Part of a small language model's weights: RMSNorm before each block.
Each number is 128 + 24 x the weight over the matrix's rms, rounded and kept within 0 to 255. Layers, rows and columns count from 0. Numbers have three digits each.

# up: layer 2 MLP up, 320x128, rms 0.125, rows 190-224, columns 0-127
# down: layer 2 MLP down (transposed), 320x128, rms 0.12, rows 190-224, columns 0-127
# gate: layer 2 MLP gate, 320x128, rms 0.137, rows 191-225, columns 0-127
up190:132144140145158134134167145104112141142115118135085110134153155140096138116145136113132122140126154120166155112102091127088170156142081128119143127131128137164124073141098097153135097173117101101126125110114144144130124125161126131136169112126066151144072154109100130097107133068131112144138093107118110151177135160104101097171146125093145148117158083115141154160095150154140166168172
down190:112119153116082112134126190106142167092114094164147157102112123153155083127146103094160135199149123112125104130127085104134142096131125097107127147107191132120108107146132113137144124111106133110136172138102111171123113127106129149099090156163150160162134155167148132111131112113170137134112107076144134153108114114141154109086144118129144127194163111143102133131083135148111115160124
gate191:109111124137149149141150131154126112141090149139126162095187164144122122135110116133110134158127126116134128139100147109119121183107130104098163136103132140122133151175114169113143079116116162099145111114133121125108123083129135126129081066137139104109156110130117173117124162125109147175161105149126121087098126164126138137115153152083118130097111137097139138118131121112128146125114
up191:152162138139085135110133117112145148084154121143086131109096117091103173148152157102144139106150158177137098151166132164146121141141117146122127155169143093118098129158137112141146137150152148100129107163098156134125101119136125112097151145095174159123170106119136170123122137124123123144113155111128150145162119125124121113120080134129147131104139144139099181097118143134123118106131
down191:127121123116138118152130139116140113139119130141121154119177140105164132114111148092121116172108157143164101108137132094142112160103142139129161162128116136136114152171125150092160108103140127123131099119113131114107116088083120129105093104126140073114143144116106144139098143136122089145124089094134110147118112139135132068104141134099123115084087116093123164112116116108109124123151
gate192:127115136121117165111126154125136084091134115156086140122178135103107133127133155098139131148125124158166118094194116174157123119154129091116120147169116105134155128126135138154100113124156159130117116097119072116100102142141182162149129066132073171072153155106154122121105123119162150098138123118111130149135115147125124116117162148106152133094097102110154176151139117150098121132093
up192:113148124160145088125108168121122101121121135142169106120114108142131129170072125159183128137143172144108161143129121116130139115108146155150116112147106130158137119131124083083148160144137133093104148137122131146154160151161147123139155157097144142161130120145149125110140117133107115154088111111164153094125124137109140125102109103120108133190151131106106088110142157142120127138157
down192:150091136171145134168126156156118128145173128109091090127113109148106137133123152109100143154105117129153113146120153167151183119136148156119156138127109136143097106135128133128121123134142141085085131133130122146139112113092093088112155123132120146189137158106126140110113122121132129142166142152137177138127120095105087131117088162127113150116127111137160142111123141105117112144109
gate193:161115168144138123144108164078114129132135145097146063142149104123171153070139141116141133129127183136148099125090118185100154147093162114131070083110130152093154144144120133101115106163115120141138096117122089183105154156159118118092145153112168098125122170083153146123117146141139121102147160136093117133132168087121154147135145084065115117113152102140113138078142141185126100100102
up193:120174142146151140143122127123098154128079101100143160130147099129093149122158128132161173122129125086085160141093121124139105080199127137070148100156134129156125152148147097102185162081122180120109148111131143131112109095171161091146098135111102105142126116164120101137083157083142154103111134128138130124142136158110100127092140167110123131123108138141173116143093155074136139161109
down193:142100107120158058163126098174106172102134090120114131131140121137118185123109114142112048099164130144110080128175105156137167120115114121150100147154121087120136088107136093101118151166071137144132169129176110104121126136092094145163089125148168124091122103148115105124127122149130097181122114118117140153126142122129119110143117188131154141120170124130110093124116103156131105094136
gate194:162110146114137153097138136137141140143137128136107150128153144166167123121148132091132125123097109113153136142130116176139102142089131141159137141115090114141165178083176093114103080139117132118101130139131100156105149114134096116115122091143125107109154096113122158169121115157149128197140170173120081131111096123150094141136110139098107137076155137125113117122157102132188123124127
up194:134097112114114114096116176126110140123107088107118125179105139090180115133101081110130130082085107101165109140065152123113130153157120148117101093117103122154075111136100135132102152126140153076126113141095107120156122112101145085127101165144112144124132113125140114110149180132107109134120131151136171074151155111101153099144169136140134090131151118138107145136156120145111102139118
down194:132109101154140106090159191124079142141103080160155110118112114129148140152138110101122119114154185129186099176116127170114115112119140146127147128115183127126139101127195124100141110121117122148128111161128126135118129137141129178120146112149136130084150113070127149167086124095132126149109097158141123119086162126096134092117123153119154096082098128110121153120112110115154160155128
gate195:121136130134118152077132133128151157130092151163151127141129131133125133150135124104132124140146124084131151078110139137129161159135108138145160116114155113127149166108057128148158119104129143130133121124145145143134118127084155132083119153143108153122154134128146118090102162141120148144113141187141142136095112132143103123127136153124163138064156163143163123125115126120105119137105
up195:104157131146105105140123109133150141137137105094138104153170101150128104130118119097121078118129112150109107162150111107147119104124158088104132136118107115117141115141118131104090118164117106138135164116130124162118117153122161136079148126139125165117123121076111123116154110099117131113118122130098116140136162103144159119070087111116123118119130118113116155143127135106164192106133
down195:138131111114124136123145178118134105130134113116164117123097097134127115174142105123118126180128208149142136159157122115116148115147148097134109146150157087146114143117122135086103118124139170133110155146102103146129138145099140120108141094138134122149144148126144107095109155154141138096132096159161102117151128187145141129138130124133119122123120153093132129113110103120120117115099
gate196:100145128151111142116095125153121134098156128104149143122196153110157113110124137174155141110123105167108168116129162127120152113158115146116121110120130106141094089129123146076135136144126118143132163131096165179144146105178134142126154138110136119123113105134178097137118136144165100158130118152084080113069115098146135145119114110109091158134151151106135120128145116132093138135117
up196:170160115115101105131191130123124146178155141111131151136102127134143144107118137150154121089138107153120110123118127123121136114118129107135119139082173102146116166111124111119129125163124150155169169135129125175105113131167127154120175141073106115129100149132140113126161085131128120168101163102107105123129122118171134122105130119122151133153141140152149097135080132161076154125132
down196:129155138140148109101105071138105118108070124112129131112105125111134114137157111156114164141124134157092153128121155096161107122125100107119106108114070113124149107143143157180115125146158098123132127127111112113108152126115118114149154099139114118105146123129139114113127170144147156097120102175169094154129180152117098138114144136091172134149152151103092103160132143145082126140145
gate197:102117189087170117161125171113140170102159120162142151124118082113093119105127142166129146125130117103131070119135150135123128132146128095139103176124122117141131126091133161127162104093136149135151102118126104139134119132159160108114109120095131136080166082136095119116107095144100124080145131083122103135112153166133129127157131126098191117092125108141144132095155131147165122076136
up197:183165138166080138126118098195136080123142150150143142138181130151145124139103135134128146147163109130124125159154150104130166127166120087155120175159128111084085131151130096123106133168112145109114151109117167099135150151162154130136129109120140158107112121101130160114108103128114120141122154096144154101132103106128130126103103099151124177110138127189111111102153132169137121129173
down197:151114126101119104143147135098144130120147107147129131114149094090153123114150138085115181138123120114126099102111196120118103132120149119118182142145112120125119084201168137086163106168132122122157124148154124149147122157131124109173143123132115169115125144081138155145141195109138101205136139143127127175140139123128140134124089134133155064142118138160150144150195139134133145115133
gate198:129120147142152173164095149113126126125086109152112147119141161154149127132143134084138099142101162132110109101121119100151135169131129164107146139137120106079139142169104146063134121119166137101129130122115143145160170153135145121133107163111150101073101147080118089134130111147170155150122126144138119124085140135094127135133122118129170137116154094096097115117165108140137095084123
up198:152123150121144140158132154076104098141079155147143108087131157099124133159094132110065107125149134110104137143151112111110137122206129140102101164085137125131104107148157123097103092133142128128158140133111144146119104121144151113092109089084117108118123158109092118144117106100120113100106119129144088166126084123089099116105100150077094115122119166090103115100158106123113114107148
down198:145162181168099110143146085112136111132136113123128103145148127122121123117102112125099168119120141093086147121140121135141149191192160151130144150149116139171134120089099161124125106130099135133133130112154120096180132151098118135126108100123084126146102127155169102164102126154143111143079154119137109126138141182130139127106104094115113164096141132128101126138130128150162142133167
gate199:139130174098127164093116132099159120127110164154120139148131118122161141134147162115089144084163131133184133083144081143155112107122114117113140149158154093121167147108124138176141096154101106146096143107122156136130121102126121120084162062140152105085130142108134150181166110100182115108091136102138118089085156129167131121156137096091133139105155125130151111053172139130138099102109
up199:079148084161140123136140145092118128143102084163112133090092157117087102117162120145141114109140109142122135130089166131144132133178106121108094117137128158120112129150118146117114164101161134148126122140147097138115125125128159156168095119098143124148135187155117113102102199118069159142138098139099108167157143092108119142123181153154160140144146099157113153103133147138060151111080
down199:127103138150142157102108185122121158160098106118110122166083129080161113124122126128151161126161144140085118108161078152127117093142104100120143110151128115125137101141154132100144076096124119134125118115124108143121092127121104121122168081119139118112120137079076155167161103152155149117117125165090127129125100135111172139138111106101185132156096105144144150065170143160142110110114
gate200:165141093190119135143120107139144080149148115076160100148085132121113155124143145126092136051170129146113097086181125183112152126114126129125190127101133092091140100111113115118149116162139126117161121124137160100145146149141133121104133146113136123092143133127118111126132102121128150120105159159092076121120162154175098139099131157099175112135154105152101093152117114139131138137094
up200:154115162109111190131162123138141153135151122100144092152112145113079160165151105080102171131118118152134130168151105152144130139125153085138104149162162080144157162136144133145085122139139145115161111106141121094112115136131128140121145139113128144082152113148137101131132125106097145101164113169119109141124116115128129136079137102133162142107155148130203133140094086141140078125118
down200:153126132106107152148121079162140172123168113092159148111146091124134178126142083142107120109128140168109136110132141082091160142109143158128123093139176116106133116099156114144130150174133113141147115125100156110132136095123124112065155138135135092111131124139112121140133108154125133153045106156105115157103157162118126169130131118127113111113148140118098064165117134125129141102110
gate201:194142140124125161113147121119118148107101094133138132112131125140138086134147124148119122154172093123093080102136088156130146114151108119146113094159170128136129161134161147140096144135142128084146164154070107173150095130099142120176112165117140132078154152151120102151127130136112128151106102125110090153119112117139119142106150150113155117093149135097151173110132135157163128087130
up201:123143157143149134134171126138132150162134109125103117135138130179121093163141136167157110105128148110149131108147135135104127124151126167142169121159107124156115099145124100180145132135158175136186130200099131141120127146075120106130133057118121088102129112147165154116161121107114143098121139198099098099149135149112144129143152104167158155128125098150129149179113141141101124145113
down201:115138123162137140155147092147169161138172105125106083110143076129135112112137126133166081102146125103113107103129100096155137092185112137137143107164150134130117139104162122140054135092126126122186132115136124103149130136118118156109142123166120123158110117125123167170143144142156112161153128123105117155175146149114159097162134128136137173156106133113124155141160156129135174164158
gate202:143158153113118138105066112156150130130156100136116118141122106153096164070122110130106097100111130137138097106126122152142115125155102121100142172163116131124141146123121178121127152137118111118103163150097147162154129146125143114153148105090141097101125138165157098071116085106112149118127137089156143112114172143149154071151171108151111117149163126149099118094133166138133105090133
up202:157140144143087127181180157115151146116154179148124113141141147091104153150104144146122108134124116132125129120137093102114144094102121137181095086114117115167114146170102116166087137110118107125112106072125129130152171121093144140154139094144133131143122140142140167156130158177104095132098101114113119124124120134149111131144149177127085135132125123124120159191138085137090107106108
down202:116153120070121105131104141170195123168109078141109125138110096101142128139158131131109153133129145114110100084139117106140075119096107112117146156174142101116158160144083151131111136094155093131126155135078157133139155111070087140148124143143128120131131157113124131126124151162102094156111076143094104106109141145114140119124170111156130141144138116120129088111086123148112156116124
gate203:158111139155140128132143134135153116135087116127126142137137111117095174150154105144144148140121081114138090119101113120107149127112169166143124126135121142131155163177123081109155126173121166109149155106130136115113148117112181156097105137103107101119168127116147098092137161131133160152125178136116137112117152118141134136139151111120131136151143163153119103074130100119155119090123
up203:138108119150123130125128112089133117130084125132101115097100099139145158172135118118165148120121124092140105151086135120151104093145121110111143127190139156137151160142151148141142132114105102148136102134114109132128117116118133111126133103132089121119062190127079123117137115135114152116141139111145130168147145157136117123144159102159096149131145116112172097127115121110144156080131
down203:127196139118101127122114139149086117117133149117119147128131151152172113114138112116140117145141169127135205142092116133115125117133121126099141104121110081153125107122117148151124124104092154155152086122103096147123164105200138107132085127110165131133145132150114139122121103138113147112094121099106111140155142143117141105133079151134107158112152100120146147161136158111084121106135
gate204:173117131102122146117092148132113147137122143141117111136097096120166119074125093126121142149133142140123111144131159102109135131048106131120130138119122154092125134095118159131097092154127126164180126148099130119139146124138143116124142133084143147106086101103133096102106080112087116130134138120105139130115095085138125100150146098106114100106132093123175132145106138129164149122150
up204:105142114131126134124156080137092167123103148084105127086135141162127093169106139168142114111134128131105179096119101128087162144121113126144128094142127132146134160119113103135111146119109165100110123134126107146136130119166163145163112163142066146169122125149160138141106138132130131158165094060134112138153102108130149154118134090121099147137140127149096064093175122156120155125137
down204:132100126099152170091119150112125147131109139112131190129158169121121109104174128100087154104125152183160132145132175142133097081095121131124136127142167169134128095117160092101142143167140108127157147154116144103167159116103148123174134140147129118122095135133165121127099108152130102070135141138139176121094125093110149106141094154138149154131123101133146115140167153104112175126159
gate205:140088142137138125118143160133108170148150140104144105138132108125140127147138120116153107095142178115133092097130129142092096088135128142141162171127117117111160135153112097150114128095159145064093123124078128145168151144155162149110128098122140144099159099097116165119135109148174146124130095108110098114124131122115116117128129088124128115146152120128141154108140124134145154179128
up205:117107159097105125121160110113097119147137142146105134129109102132163158106176107126086145113097101133174153147129151125160129104156143140093111162135162154185134167125137126130141100123133126123130115146144114101087127116121152148161140124133106111096152170154156127129151153124111099100098073138134130148109089140128139128140177169161143142101129106118119096112112122103081137118123
down205:157118120137114121129115142124144153123126135110151084108139131118131130150091130111148127138129134156110081097124138118103130142107147099161124131122202150122150108157127123119135117113132107116103137103121176147158145132146174140124158131138132178112189159129103124135135133109185112140121117145146106125137144116097121093118096120146141119143148167139131119112174100110197136114131
gate206:122149120143161119116131140120138120156186162161130138137121150129131109129177147137129123108152098108122126129108111162114128163147126148132148132131201122126167160135130149136121121141141151147161129157100119136125115123151149114139097135117123119129106147112110130172116135163082119142153142099112145157124111135144176139154166095102185105097138098121173128112105169158108081120081
up206:120166129144138087146123138127101147157161138159126127136131133182083106136183133143119169145110130103107121148138150113166155174128098109145156152105168105119121126171138157142140145150131155145155115138126147070096107107130104163153116129147096168149091123129138158092117181146148150129141116110142141147133122140136183147147114121127130086089091136107150106109101108154126131152111
down206:161152111147121072145164063118099102101138148112120119090136085135121179115086144155166116100117146102109130140112177127140146134104110119131126106107080133132128101131152143171122127137133139129156170145145133120109132139133145148133098144142125131124132086162150117124093182114144162156125092142162127111149122161144128115156110143145087124122156143110065131130152127161103134109178
gate207:118078101122168157116114156096121176142149108148143141177125124116130127114148095131120141123105109131158119096144107184143148105097121104110192133132122121142102165147157135143117118112173159118110090122114137092127122123125109131151124134150082137092170100138149114139120146093110163142162158131131139124050098139093105160102160143127118127118124117115151118090115128129129102116103
up207:111157112180116142100116136132116152163124129137155103164131091159135106116100104112138146137114121150149142134116091135133163132114096161117136095117114125184106142098117126159100133091121135150129120104129106091135152158135131141167130142126123141135132077143198093108171124122119156103084127145106176124106118107119111111130139176112078097135151128130101095119124134116113102131128
down207:118130128096150106132148117130123156109104130137160101131174139159155133100112160146144130115115064144115120142112165132154122079127102137144149136152136140141085157148134117173081124136096100116135113127139148102140150122157109126168144167161092139166097139114185097099154140136114140128117134134126137147114146122094126141136154143142087116119143137122138052148111148144123128141123
gate208:099112141100143163097098136102159144143125135104114104144153162122158107096134144095138154176141131081154139110120098180137137123135111131123146141149122146154148158131127127123178113145114158143126109112149093082096148154109137121131092091149110150103135127105145156189085101107099143137149109155119099154138174127141147155125121104122116134063122126124121105081169128129147156146116
up208:118142136144126091183119114123089099119091108068122098089191103161136101109130086079127115132117150138121111093107156134140122131100105117140118133167112111116149125117102159143122116113152125143132105144101150143102116145115113126114104106175148159127171149153101139123106138129140095096148125128067073142128166138130135126130113133123147174127147099116123141103161094106148157104093
down208:120126108148104121171101176103149146131112139068124114144106130118131103114103083094141168137158159151147139131109101118104096133136121102132118136146101152118112126119132127119165150167136121170130116115143159128154121111133140047122145127098169131114117157120086129160152108126143176102108114173157080108138132109140110142116168108115157081131162128086134138133127069105155100108100
gate209:121087152139127133157122107095142134108105127113156131126136127107133123130149126158156106187174144134128109098168112117118174145116099167111153114105102106095078158139151145143139103098170103101092145121107147138113127122128174106136144134113199168129156079151117099145081119125158135111122118159115138101113188125142130095115170123150135119110146107136103124107124118137169111149120
up209:072091128155153136098191146166157125128088174145116151137148117120133177135171159094127156085119133090117116140093119176147084129117138111127154107143087128094139106111128110143119128079155103186139092117117141127087120120141116166086137072106144150108115112109134107138120144111096123126139127087137112131134094104103096125141130109100154160084119124165129151092156142114134124123141
down209:103123131123108148134134109214124123101115136111079116069182126131154126158167105144122134099143131154134184107100105166151118114146147133112131086158125108105116109105141121101097156105140131138102146133114118151131156174117109164131126104149147128145136128148096116113148147099121093174136100157106166130133118084124121143171121149116144151109132139146160099117172159110138108116124
gate210:090134140127104144132085157121103114152171125115121119128124154166186148132153115120094043120146128146118092109114169136097154152103088145120163153125127077097151157165121169098135135151135121053154132127094132152174142123140181154125130117110169124146135144126124166111115127137181131115136094118115111128132173114149124101146194125114133131162115160132140137115147182168136082135112
up210:136088145109134148165121111132106136160192098135132114119129112130139114150151089108150110148159131126109114125083160161084161113113101128152118136088122107119120132114152091034142151175094174107143106132116103144144120144081119168090132156127117163173167156191114135074121137178131139141161123076106172134130162124151132102133155117133143118147132172149150124143120131112149128131131
down210:118158151112087094121159114118099093107111107106206100152156143080147159119146145116156141121121120105110163109111150104135166109109176104091117149084103118117153130147104068136111123098115147153117111142148118100125137129143129141140127150152095152110168131155124135163135131157108150167110175139136124124145114147125143183114136118086150142147120167121083104129087109127108136129155
gate211:168128125167080128123132139149107146159125144120132149192126088127175129128146120104144121112145113160122123120162121149054141148149121085134160139169159135147138143162116156113103130103116164109095120121119134110097129136119201111145138103138151185112125094130132131133136094125130151163121147074085140153119145154171143139125166147122111166095136136136158177117131121126135164123157
up211:146148112147102071124146164143118147128123125143110152142160173137133146135190090150177108118137115129132113150125109171086107152136130065134131114116080150146174122132100118112168120110145117143112136187144115128101098098104159105112127131158138115154143107157145139135118147097100137174081132140118140083140151118150155129108147176084117138113063157120134188154100133143151116132125
down211:101164135141171116099134135107076101113069145133135116159134150149133138116146119141142137126125108130078146189120114154117108187106149101150063143165112117162150145136116144153152140142128141103127150111150154135091136142107137093148139114144163135113123140106164078123175166091134134145098135152126132128164145186128137144139153184138124137120089158116127146154153141122121160095099
gate212:141097104126087119139101144137113129138125096097155118158150127108128136082136137115106117142115146099127153142131115182120122128117124154078091155157090158127121124127135131113094103129126127099112101151145121134161160139085163184120100132127173123151202154135153146129127119126124148146171125139110152140135124095140137113078134125097142176090146151160131091127126123150117073101135
up212:159161137132148156126108111117177153152108110123084125134108098089147102104157172133131116125119124059146122138140131106135161130116114157107110110142142148110157112131192121138119146144076147110108128132120173147109125153114133182170146127158138140153141139134072118072114164116163129126122152087142099130127124144130158151130131131117145174149147108111120096147123108154150132128163
down212:114113147153150113131133071144126098139107064149112148144130159118125127132095139129150142091150099138111163136128150108098112148080137130122109108121099127131136171123105134149131148130113111170143131115115158158114147094119128112149148128137114148095136066132102161158135135118114086173124129135127143090122151150130090125157140171093132126130190082131142091133148158136091092100147
gate213:109116200127082154119128145095109122133149113153146095124137120145123153116139133143120095119126143118111125123132118079136121140093140135128154159132125082142152110134109178135157143152133165098133116149158125135139157166140130123139092112103109106113154143147145136123100148137163105131113121135128151098124123160091150153135100129090138163149125121093127104130128101126106141090153
up213:081118158127128109083187103102102160096099135145094121123194127167151126097158140092128104146124128123147126118152114169138122156088126163109148131127112112134133101123146106114107116089127138130135109128151158123108113132127135111120083086159099143104141133143126142180117115125094118111138121120138126103132134125158180091157145124136129109126113144102113175137178150122125113131112
down213:143125103143143146173112098163061119105118116114126131126128097167126136127130196113114126142108118128168132114128171141098163097122149117128149114146119138105125177144129107099093146170077108112118135123135126118099115109098111138155132135173154114150167128129113107128113084121123161171138118131103132163129137073143106112121160139137137107109104152139116095142109128124153135130072
gate214:119105115104131104143136137126110139115138127153134167147158153122130114097160107150102125163110100157092140134138096133123158117119124130086154111128120128092078158163100147124108114147191142108096099152151113156157143133167131097150102111162103105107128101150104139151125139113143105147118164132125111131128132112146126195142136143148071112119147125095132160141133138114139091125103
up214:140117137125154100120135135124133131096145114114130144145120133074131132077125116132097104163166158100127154148152170141115164086101114094117150105104121144121099123139114122135126133168161170107145086111153107152130095165153105095179129126156105085139100114111083117135138116118140137135114165157110144116132169133165136149172107147128098103122109129124113128143148156153142073089122
down214:111124112129111084125135064120162109114128135098160096138125120140147141112115105122134127152128089146094199106131151091110141102109118150121123117129106161071111134122126154156129165115105114138132117155136154114165153116117104109125094125121146112123093140150151111135117100121108135125115122184119124172127158114180139134134129128117119118145145149113104094134109151118125152119161
gate215:134124114130131208156118121128117139129109117164135156108079110138155129145129090099111123132146122111129143165153081175124160110074093133158125140123158087154120163097126168095130104106153160096147156165122115081127109140104164106154075118114103121099086135174102117154114110175086131142172166101136117139112116148116099154099102083124166178127122097143122088144103096155116142129094
up215:161136129147119165149151147128142131155179117163112127139079143078130107145148090132158094142184131174141165130130132136155154131166122161146110127100167123171126133119137134123159131173127116122145174078127133110149107095136118148178121145102130123183095110133131159200111084162109129116087135119150142110117142159181128082090118116110152148113091137126124123150114137143086086125092
down215:115099099128118094110117049135105135106109102110120110138114147124105107149105118137103134141101124132132158147129142153119153127142160113110087083137131156149121115143125132074114136147123138147135140153112162191125117130122094106132095124180162105063143156157126142141173167086164104122146152122095126121143167153153134175144121159145106162170138158179154129126117170161123121132129
gate216:141114127131151179085119113139156134142098087147098140132155111142140112109157136143125137117114134109153110142155140107147138165106165086119174100169146129130152168084154152121124123128124116134090098127108104116129142072117143129117123121121113093105162113121160159174124133131174092147099102145090107177121129170107119166129149124123139123091136127142194141167146148128120098107088
up216:094107159160125106106116112141101086181108134170158149163099126074138156132103113114096116130135112156110102092120108122087130091143115157100138126108166103124111123104103126119111132089130127166140110080163118123167118125128119098115129159119126081139098119120139124061103136137135155107121097188132107123108138095139040138119091106136094120120116162142105151114144155128123111102114
down216:116141108119115120137151154109126144140145100123134117127104102114066172172130147103126086145138126140098095081100111104163151120115088141147123122160108143146071121139106147100172172154125130160127096117149114095147171113137144128088154180142131145169135120143114134096104165109116113135134099147133134140118136108148150155134111168112140104101131127156162132172120078087136121146060
gate217:112128164125093086155155129123093174086097132108145155134143116110177095115170141132138080159118098147153126128120127168131162110145123134135096111113148084141142118145114127063153149111141134133139101114135065182113128134125158135126188153097121113097094132111164116107088138158111147143130114131116117126103147142123130102145140129120145142122099117136125101192146176125110141119092
up217:130130125105153132147183124133126107095160092150131128104131125101116112120148095127102130160091134122131157130154119141161114147108187108128138105157126128118143082130150222137153141147153125164103094143093103118112136159175082113099119103118137134103112124128126124126118130106153133131132135165123109133099107149114131106137134118110069142151065137108136106145155127173111137110101
down217:113139125135117175152115073121147142138154137113157114145114130179118137093116153132185128117120141135119165076120165114121133119145136092146100131135101126118130128117144108124132147147111115148133142139201154151125104134152115161168124135137146117166154062157103116111181140134145144147135115139162115162173127097143116147105098129108121125129120095159186176107141153134125140122144
gate218:120100151126164159116127131117152094143117101096126158106122145128143149135133146133116139088138131141107144078146152104142139145097167181146141141106101131144145127134122131110143101139146099092108114131094060143152125138123137136112079091104136131092139155132124109133104155120142074180121155145136124146073109141147127167135131111148143152127145105079120118171110120099081158108084
up218:159133127123110148123156169112158155156176117145153111128137089109138144106144125194098095154139126133143130150139141124123133115134157087143124089142152109121121148122089120157139127137124186117097151131133104131070131130102106105137158149154119154104114155147173140132136134163110136166134066118088067104175145129124096125129125155082161124098094115127104149089122119129173105184115
down218:136095119152180160067117078134130130115128112129133095141156135129175119134138109115125133136144136106087120119161120191120157143137114133141135139099102187129165099111110116124119096124102109160124108167187091119148115125101109106108142079143076118141166164120131111133159145137175083122151138139143103116077151135106128145108145095107134152144123118123159130124177171147109165135127
gate219:132141181092159138113109177113162105132141131164168130158129145092119128154142079135130140102161135163132107131116086157131132135126140106106141129124155099135098144168117146098117101162136140076132139115086107165117134135162139118116138133106111116102160157146171137153093120139102106115130179137113107120146116143120145161119093123112162101086153095179126158134083183138115121096110
up219:105094097126116101174135164153118132157100132106155134081086172106163134142117121152126092128131133124131127108114094122111086145154183148161112119130112134101173157175123134171131126151108142099118141211089127149119129117127152127128132133141127107147116134101132092146149068080153143182108089175189144130085125102092120080135125076105139118138130128085114095107110091107132122142155
down219:162095146138083155126126092155162153152123132117092139164122147088162091147140108114129127099142217158139200162104101157109106104119114171130125116189120084115135125133122150133125163134130169080115138133162147114108129149107116129185139106132146141174133112080126121127133097115109117152153087178106090131078127129134121119114122093088078121134114117134135125141158093103123146118088
gate220:155150155109148165136093102166142117156107105124104102137123105107128146124132168119099122150113115127146155071156091131146097123119126179132128149144135105150159129143174145101127079151091125098103104092103156142128120132122090149134148070164135115105097143110171137116123131140145139100130121109111052147097096106197127131139162114118143129105149109118138131121176085153142138121090
up220:146118113141101109138113095123131097146086141112111100094150157113153095122149138096165072097171140127147166119102092107127149133139121189181190131147141136131132106138130085137097127077119144126144136125092140122111111097094129151147103158165076118158141147122113126123114139148146107193141091122148138132079117125081156123110129116140148093128124125088146146135128130096126130164140
down220:143141108107098103089107153098175115092113166156119123126195122146153128079102127119104139109121155142131095169116124124143116156100083085142106140130100118118130136153096106169108092165141126153143134106136106112132120109122115153112117151132152107150089155170122152181113142126142120128154155121096121145109160200146156127137164169169134119194135135120128147129127173153132161102108
gate221:124130156084113147058152160155141124116097163175136127108094140097132175123136144137128165077168138126142132137147107191134103104140132145141093123171089088111120159117125109129099157145104104097152166146116113129105103098165116100135133090126133097103120139125112107107092072172101122143144112092154130128104127127170062153119144125130161148099140126163154128157160149156120129100099
up221:113153125095096124093109180122136124102106132164150114149095144099115134121146122134174137111126115111129138160108138142188097095155154154101142161116133089106126142124154082115100168101120123106141143137088078143132105057155114126155107127124184098113129084152111111120166135135108122113106125157148153116121140142158126181065108100135087126127098139155123115133126127126151166152120
down221:118096139137131141152133099140087132117095162076096110179127116132117124134096122109130171152131157098098191108120122152148105117136167106134120134109163144136054110111108135149120158149119122125116127152136112187124114145137145085148128111159117107102125116132163109139148133105159104173118121122171160135112141138126159132116119111090112105129162153133128134126111144103137101125109
gate222:164136150123166119123121162143139110119119183163110125127111133124116137119102144117183151099158091132134124124152145098119109144133149096117124151162126101080119148152111103155126118118132162114109126131152106139122114092174141120112141137130108164106109107149129191093128119125137146129095202135152135160099111124149156147078093136085119129109129108106160120092095140171105118108118
up222:148103194136122141142167147074125119127157116108073150152115114110154108140089108120128116145100162131149122142120106118136105146139124133133121194108181124129102135106157117157174079128131136132145149118112113109193105123093110109132108152141096163059107136134145146092123085133128136144125124125161092127104119139116140135141104130100181114131138107101125118136120152119133106087131
down222:147099140155148091106107123092141113121120169116125156106136125094135093139091124104168135133138105090179131144112073148129134134099128154108135125138098085141107164112153129141110127167104135116114120111125162160130096128149108133099093124137091119107083115168136136151117117119124180097075163083139151123130113120116100115151158087153075107142111076129146104127103141156139123134108
gate223:094081140089137133189105107141157141121093150134132070157166114126149133133160136106150080143161163157101100142148110145127147114128142160146116115084152104146113155166139107135117125176100143125098148113116122196141136151169152143116158135059131108112071144134154142125131134101181135153120168124107084172114112100141151139121206075084112159138171116157116116148121140177085127105120
up223:157145122066114119145154115108152120160126084136155119136143156106108115120170165130106159116138138103122116156169113129136094117111146116108102058125140118182136131146143134111131175161090131147084140130095098191109127141122143086147138159086146137178067098146126088133139132125155129143122141107170143150115137131149146105158161089115116125102110141153118090160139101143141155139114
down223:085141141130143081101128125106157185124129121119147142110121083097157155128146144148104097115094125118123142127092154101126093121107089088130137115122162063130150148080127125177099132133140070134142113137140118137098114114131129169116112137184138136113142129135136115130127103165101131136141112085129195113185118130115145097126148128171126098161101120146144092138126097131131160103068
gate224:121143142117145126156115148136186143096162161149089109096152154098114155111162126134121059125155126145098124130125127120090117111136123104119167132158108140164071129131122140102143146124172157125147148098144194144066149129164123152085106123113150130146127146142134154107128142148151141165126110103102124145110158109116109122137147136136119085144178085180133144113104090132129135146111
up224:148130127107088121113115132133111097159112174116119146133099143133141143132207084178138122078114103117109130110113129139114120108145134111133056122110117091083104151140136148104136155113135121098116101078122104155095120124140178117082133160093136179153114153098129120141116127177095151099155143105127144119141124122157111124105154132177114125150125144143098149153129147103119118126121
down224:119113157113146136089115086151131134084108125099126150149128148127147126142148136121142108141097127174138144109155135110158170113150183130102133134150127170134144209077125149164141117120112109163149076156123169112104143137130151085156081123121115109158142119158116127158165171089104121128138157170099156155119131106154113100171136124136127146135118124131167131137145145131115145074145
gate225:134123157138104090149132152124130084122122136116153111108102122049121100129156123111115117148117139119124124145154109162095128093156168098137102123142120155124143165128093129095169126154120153102141136125125106118144135157157145146152106136125163181144138140165121149136128114121094138129122165131092118108119121144135129092085140157149193178151115112156197110133093160143117131103133